Each number is 50 + 12 x the weight over its row's rms, rounded and kept within 0 to 99. Layers, rows and columns count from 0. The size before them is the row's rms in percent of the matrix's.

# down: layer 2 MLP down (transposed), 256x64, rms 0.143, rows 230-255, columns 0-63
# up: layer 2 MLP up, 256x64, rms 0.215, rows 231-255, columns 0-63
down230 091:55 41 49 57 54 56 47 21 43 41 75 47 43 62 44 54 43 57 23 66 47 64 56 43 57 37 42 47 53 61 57 44 18 48 58 53 58 46 41 64 47 71 42 42 55 65 52 68 48 33 51 57 49 32 88 43 46 48 55 68 50 40 54 51
up231 097:51 51 66 38 41 38 50 57 44 59 47 35 54 50 51 40 25 52 59 43 67 42 42 32 35 75 26 78 26 53 34 53 52 49 18 47 57 49 41 32 48 55 50 35 45 51 37 62 39 46 45 45 36 46 28 45 50 56 59 44 50 59 36 61
down231 085:39 61 51 34 36 39 52 33 64 41 27 20 67 66 63 44 65 55 56 48 66 72 67 57 33 64 48 60 51 60 34 36 60 41 70 43 60 42 61 68 61 57 46 50 44 59 64 54 51 40 52 39 70 65 59 53 52 57 62 55 51 56 51 38
up232 097:43 44 44 33 50 41 40 57 45 53 43 37 64 40 43 21 38 47 57 34 61 44 55 39 74 68 31 48 52 48 46 74 62 49 51 45 56 58 64 25 43 46 29 32 50 40 42 48 36 69 46 50 43 56 28 34 44 51 62 38 36 65 57 65
down232 111:32 29 51 81 56 42 38 51 43 40 49 47 57 47 51 51 54 72 52 33 62 54 69 25 71 33 55 43 50 42 41 76 40 53 69 68 41 38 40 49 46 54 62 53 49 66 35 55 40 46 38 49 44 56 38 43 34 49 58 68 53 32 49 58
up233 108:37 50 84 45 64 58 34 63 67 52 61 36 58 50 47 42 51 32 63 36 50 55 37 45 49 72 35 51 61 42 61 64 71 64 25 29 45 26 42 52 64 55 40 40 42 50 40 37 55 61 63 54 58 49 40 35 63 40 49 52 49 60 54 43
down233 114:49 47 56 65 70 66 66 42 41 63 51 47 38 62 44 73 39 40 46 41 41 69 42 46 37 69 42 58 26 35 50 80 65 47 35 31 30 52 62 52 50 61 33 53 40 44 44 55 50 68 65 40 58 47 64 45 55 46 40 32 40 49 59 58
up234 079:43 26 60 51 65 72 37 46 32 43 52 44 53 35 64 45 40 56 52 53 56 43 50 18 69 66 37 42 68 60 63 61 46 60 19 48 57 56 58 44 47 24 42 66 59 61 42 54 42 69 52 62 59 45 47 52 52 39 67 53 49 53 65 47
down234 064:51 51 40 60 54 65 56 41 34 46 70 73 47 50 51 68 48 61 25 32 53 59 66 37 55 44 67 41 63 61 57 48 65 52 46 33 52 58 48 55 35 73 33 43 38 59 53 34 66 51 65 57 52 37 70 58 32 49 44 46 71 48 62 30
up235 126:69 42 60 59 52 71 45 66 54 52 51 39 57 48 32 53 39 45 56 35 50 45 36 57 62 59 46 61 70 57 59 60 58 37 46 19 64 36 38 45 73 63 43 49 60 49 40 42 59 61 44 49 43 26 33 58 51 61 39 40 47 65 25 27
down235 094:62 53 33 39 41 47 62 56 28 63 58 41 44 34 56 37 50 51 44 59 31 50 69 53 13 65 74 52 50 44 64 40 50 47 50 62 40 58 75 50 52 63 22 63 66 47 72 35 52 53 54 48 49 51 47 65 62 62 51 43 45 52 59 54
up236 089:52 56 64 49 45 71 52 52 75 57 63 38 63 42 43 51 59 44 64 48 46 30 38 47 56 49 42 20 68 56 64 59 62 64 39 45 52 38 27 44 76 54 65 52 53 60 33 50 64 47 45 65 28 42 57 32 36 52 45 52 64 64 57 63
down236 102:76 56 68 30 37 40 55 39 39 34 67 65 44 53 41 33 63 72 33 68 41 58 67 39 57 34 38 45 61 59 52 59 66 49 48 47 56 45 30 40 49 58 64 55 52 56 43 65 66 36 53 47 61 70 68 51 54 46 39 40 49 32 60 59
up237 108:56 55 54 37 45 24 39 62 63 66 69 40 67 22 40 52 42 43 54 57 60 42 54 52 56 60 49 32 59 59 46 54 26 42 29 56 38 44 40 48 44 39 79 43 58 50 62 62 59 79 48 40 40 44 45 38 60 34 54 60 34 50 49 50
down237 112:53 42 54 59 53 53 69 56 48 59 49 61 52 38 46 46 52 59 51 78 61 47 86 72 63 64 27 42 42 37 41 52 31 29 66 56 49 47 67 56 55 37 76 44 56 56 53 38 59 62 48 36 49 52 20 47 49 43 53 61 45 41 59 45
up238 102:51 54 72 38 41 52 29 50 57 61 66 30 40 40 53 37 51 55 62 40 77 47 47 27 57 78 24 63 48 28 51 75 48 60 53 63 51 43 42 41 73 39 43 44 56 52 34 52 53 49 61 58 57 44 51 58 58 52 67 45 40 55 56 54
down238 122:34 36 55 78 63 49 52 51 60 23 42 16 47 36 41 36 46 33 62 53 27 50 74 41 51 57 36 52 66 67 62 57 66 52 56 53 31 54 52 47 48 43 54 41 53 52 52 79 43 54 44 59 46 60 49 43 57 52 66 42 55 37 50 48
up239 111:33 53 51 51 33 38 41 62 26 51 66 24 71 57 65 27 47 43 80 36 50 36 25 51 58 54 42 66 80 43 66 68 48 57 55 36 56 49 45 42 57 49 50 49 46 46 54 46 45 60 54 41 45 54 50 54 48 72 42 63 45 51 45 56
down239 117:39 46 33 38 65 60 65 48 46 51 46 57 70 54 55 25 72 55 50 69 61 66 46 34 45 71 60 51 43 42 49 60 55 58 26 44 53 38 55 46 50 64 39 64 52 53 74 19 52 61 60 56 58 28 51 42 46 58 75 43 51 50 55 47
up240 095:30 68 61 70 49 60 41 55 32 51 60 45 52 53 37 60 62 38 46 28 64 24 29 52 48 54 46 46 57 68 55 48 70 32 22 40 61 44 43 49 32 66 52 38 61 57 44 43 38 51 58 42 45 52 47 45 48 38 24 55 34 47 56 35
down240 080:41 48 34 52 52 62 54 65 52 48 37 47 27 59 48 34 36 52 68 80 51 62 39 44 55 61 65 44 43 36 41 73 21 55 65 40 41 71 64 43 57 41 38 57 61 42 51 43 29 46 62 40 62 38 62 58 60 64 59 49 67 60 50 44
up241 115:38 44 72 46 37 55 34 45 64 43 59 55 60 54 27 38 36 48 59 28 42 50 30 42 46 50 51 53 34 76 63 61 62 49 35 48 51 26 69 54 53 62 44 54 75 48 50 26 58 58 53 60 36 31 55 55 55 56 53 73 46 53 57 59
down241 097:33 41 48 31 36 41 47 82 43 55 53 48 45 35 48 63 44 39 34 65 53 43 57 52 46 62 57 67 60 54 56 44 24 55 47 59 57 42 67 52 52 47 31 63 49 56 69 46 51 45 48 34 50 54 63 70 47 52 84 59 34 45 57 76
up242 090:49 59 49 49 43 63 38 59 47 65 66 44 70 45 39 39 47 38 47 31 59 48 20 47 57 52 48 52 52 57 36 47 66 47 51 28 49 28 32 24 61 56 68 54 53 62 49 28 52 44 41 61 28 27 55 38 32 60 41 51 55 41 48 37
down242 090:55 35 62 39 73 37 49 54 40 54 39 62 46 54 49 57 46 55 30 55 24 49 69 33 62 37 53 43 40 49 51 47 53 51 55 29 71 57 41 69 64 44 57 53 41 53 41 51 35 54 48 57 74 58 32 56 50 55 44 44 85 38 50 74
up243 097:50 36 56 53 51 56 48 58 60 51 56 25 31 32 59 54 36 33 48 53 57 42 61 35 49 68 53 26 57 43 33 72 44 46 49 40 39 40 57 46 44 53 68 51 67 51 52 43 39 45 47 59 34 52 30 54 46 57 53 73 15 74 60 53
down243 084:48 46 68 57 50 73 35 47 43 64 52 65 38 69 49 60 56 75 28 43 57 53 51 45 50 49 57 63 55 46 67 47 41 58 35 56 64 32 57 27 48 67 40 53 44 44 36 33 44 23 51 43 59 35 61 27 52 30 50 61 66 42 44 62
up244 102:35 60 57 59 45 60 39 55 38 57 54 36 51 54 64 48 61 47 59 45 56 35 20 39 70 43 40 44 39 71 41 52 46 40 29 36 55 53 30 58 75 50 47 53 47 42 31 38 76 56 50 57 39 21 32 52 57 57 34 48 57 60 58 50
down244 076:76 54 32 76 49 62 42 51 50 54 47 55 33 41 43 47 39 52 42 38 24 32 62 43 54 37 48 54 45 51 55 50 59 54 54 37 44 54 70 47 20 59 51 49 34 53 42 57 31 64 41 40 66 52 67 50 36 28 36 51 35 31 50 36
up245 101:49 38 58 38 29 76 53 63 68 59 55 34 55 40 22 54 48 46 45 46 64 39 43 54 60 57 41 46 54 49 31 45 60 57 49 31 58 43 58 65 47 47 43 78 50 51 49 71 58 61 52 42 25 35 54 72 40 63 37 56 49 71 61 59
down245 084:55 34 38 57 69 39 63 54 26 37 60 52 41 68 44 48 64 67 48 50 47 67 63 37 56 38 40 22 33 63 32 59 48 54 58 56 45 56 64 54 43 60 49 78 55 63 54 41 50 46 60 32 68 47 37 34 39 52 29 40 54 57 42 45
up246 082:49 66 42 35 53 49 42 47 78 49 44 42 31 44 49 50 64 32 63 49 32 31 42 37 80 38 25 54 38 57 70 54 39 45 38 45 44 42 60 40 42 70 49 54 54 49 31 77 66 62 57 62 49 50 40 40 37 47 48 50 53 48 63 48
down246 074:42 71 54 44 52 47 46 28 60 38 38 73 54 71 39 43 33 50 33 55 43 34 62 57 28 45 29 52 37 35 55 27 63 45 63 47 54 62 64 63 32 45 30 59 55 57 42 61 41 34 61 66 59 63 37 52 43 52 52 58 66 42 58 54
up247 107:65 35 50 46 53 50 62 76 53 40 47 55 68 27 52 45 49 34 87 40 49 53 59 46 39 52 49 35 53 64 56 62 45 46 36 56 54 41 40 46 58 50 63 55 57 51 65 42 70 66 63 55 31 41 29 42 64 55 28 63 56 71 41 58
down247 114:39 53 33 49 61 58 46 61 62 49 47 36 68 27 41 34 54 65 56 63 33 40 61 51 38 73 71 65 54 47 36 70 65 72 27 58 68 51 55 42 40 44 59 60 35 42 39 51 41 65 30 52 50 50 47 48 50 68 47 55 64 66 51 44
up248 101:65 62 54 50 58 48 50 63 61 59 57 48 56 45 37 54 46 27 48 50 69 46 22 56 79 72 35 62 48 55 38 51 37 48 48 41 56 50 66 58 58 55 45 36 39 61 60 43 57 51 61 50 62 42 49 73 38 55 63 57 11 66 44 51
down248 083:56 63 46 51 30 48 61 48 60 50 47 34 65 46 25 58 40 59 30 39 29 53 51 43 47 24 66 48 45 70 47 71 60 57 51 29 54 73 35 45 48 59 33 46 48 65 58 52 37 59 58 70 33 42 62 55 57 61 58 53 55 31 48 64
up249 093:23 64 49 62 48 61 59 51 75 62 66 46 66 37 40 63 57 45 35 45 29 41 50 60 39 69 34 41 54 37 30 61 61 57 41 25 49 48 49 48 73 46 44 39 39 55 48 50 56 63 46 48 31 48 50 44 75 49 67 62 45 48 58 40
down249 099:67 43 38 56 40 60 51 32 17 41 46 47 60 74 62 59 67 66 65 51 58 58 69 60 46 37 43 56 41 43 43 75 41 59 60 49 50 40 49 64 68 55 44 52 40 50 46 50 71 32 55 63 69 46 61 59 59 49 60 60 46 71 50 37
up250 090:71 33 57 42 61 57 54 70 59 57 43 38 63 39 48 73 57 46 52 58 54 44 42 39 61 60 31 61 47 53 72 46 31 42 51 40 69 54 71 26 51 39 68 74 39 47 56 55 65 77 65 61 45 39 48 59 44 55 39 56 48 40 45 49
down250 083:51 42 33 65 43 61 38 37 38 50 38 52 44 38 52 55 81 71 35 75 44 45 59 19 54 48 57 34 51 49 48 21 56 58 70 39 46 53 40 66 37 57 54 45 54 63 44 53 65 51 51 35 66 62 47 58 53 48 28 43 55 43 40 50
up251 086:64 43 55 44 73 40 45 62 61 60 51 28 40 31 77 44 60 44 65 50 50 52 59 28 47 54 30 58 65 39 70 52 32 53 36 60 54 49 44 45 61 32 55 67 53 52 51 50 34 66 43 66 43 51 22 53 69 38 45 64 43 44 57 51
down251 077:33 48 44 72 42 56 69 43 44 60 54 58 61 35 40 49 72 65 30 56 42 42 76 52 53 50 38 65 25 46 40 48 61 38 52 74 62 56 52 57 41 74 53 64 32 72 47 46 56 48 58 43 50 62 62 63 56 64 51 43 48 68 57 60
up252 102:39 42 40 41 33 44 39 65 25 36 65 47 63 37 73 54 50 45 59 42 50 29 48 54 76 20 59 35 58 35 44 59 63 36 45 46 42 51 50 67 35 30 50 58 44 30 55 55 43 61 50 71 40 49 47 51 48 45 38 63 42 63 42 39
down252 108:66 54 65 38 61 64 62 35 61 56 57 52 34 42 55 58 60 69 33 50 39 69 40 39 57 49 37 44 39 52 52 38 62 44 44 46 56 33 27 55 57 60 58 59 36 70 46 51 46 39 43 64 68 36 33 73 67 51 41 23 57 34 41 51
up253 091:50 77 56 69 43 52 55 60 50 83 54 47 45 37 43 61 49 34 47 47 36 41 41 35 38 48 49 55 48 38 55 59 36 57 36 47 46 18 41 49 55 55 35 43 41 40 48 57 72 49 63 83 57 24 51 53 68 50 42 50 45 44 45 56
down253 083:36 43 50 65 36 66 46 45 35 44 27 41 48 49 76 44 51 67 40 67 51 56 25 35 51 40 39 40 61 65 72 48 48 38 71 59 45 72 52 49 28 41 47 53 44 51 52 53 50 71 41 43 41 43 44 65 47 72 40 52 69 38 58 52
up254 092:33 33 70 54 43 60 53 70 53 65 58 40 54 33 53 35 42 41 49 36 60 34 33 47 52 52 43 33 55 39 62 57 48 46 41 45 72 37 49 37 65 34 61 60 46 49 68 43 48 63 51 59 37 36 46 45 73 38 32 54 31 43 46 79
down254 119:43 36 46 48 50 58 51 88 52 52 43 60 64 17 37 44 48 45 62 34 68 38 31 50 59 37 54 45 57 51 51 60 47 44 46 27 63 40 53 33 53 55 58 51 40 56 45 37 58 79 52 51 54 33 31 58 63 44 46 59 28 48 50 57
up255 083:55 51 26 33 36 47 54 59 56 41 40 50 43 18 46 48 50 34 39 48 50 49 50 42 34 63 54 49 56 47 49 56 61 49 35 46 83 42 78 53 37 38 65 42 76 47 63 53 34 48 44 54 35 38 43 48 46 43 59 67 42 69 71 49
down255 083:62 56 49 53 58 45 36 33 39 53 50 82 52 66 55 35 57 66 33 57 44 80 42 58 46 49 40 42 46 54 48 47 64 38 45 61 48 60 41 51 40 48 39 48 53 45 73 44 33 36 53 64 69 38 17 47 45 31 61 36 37 53 42 42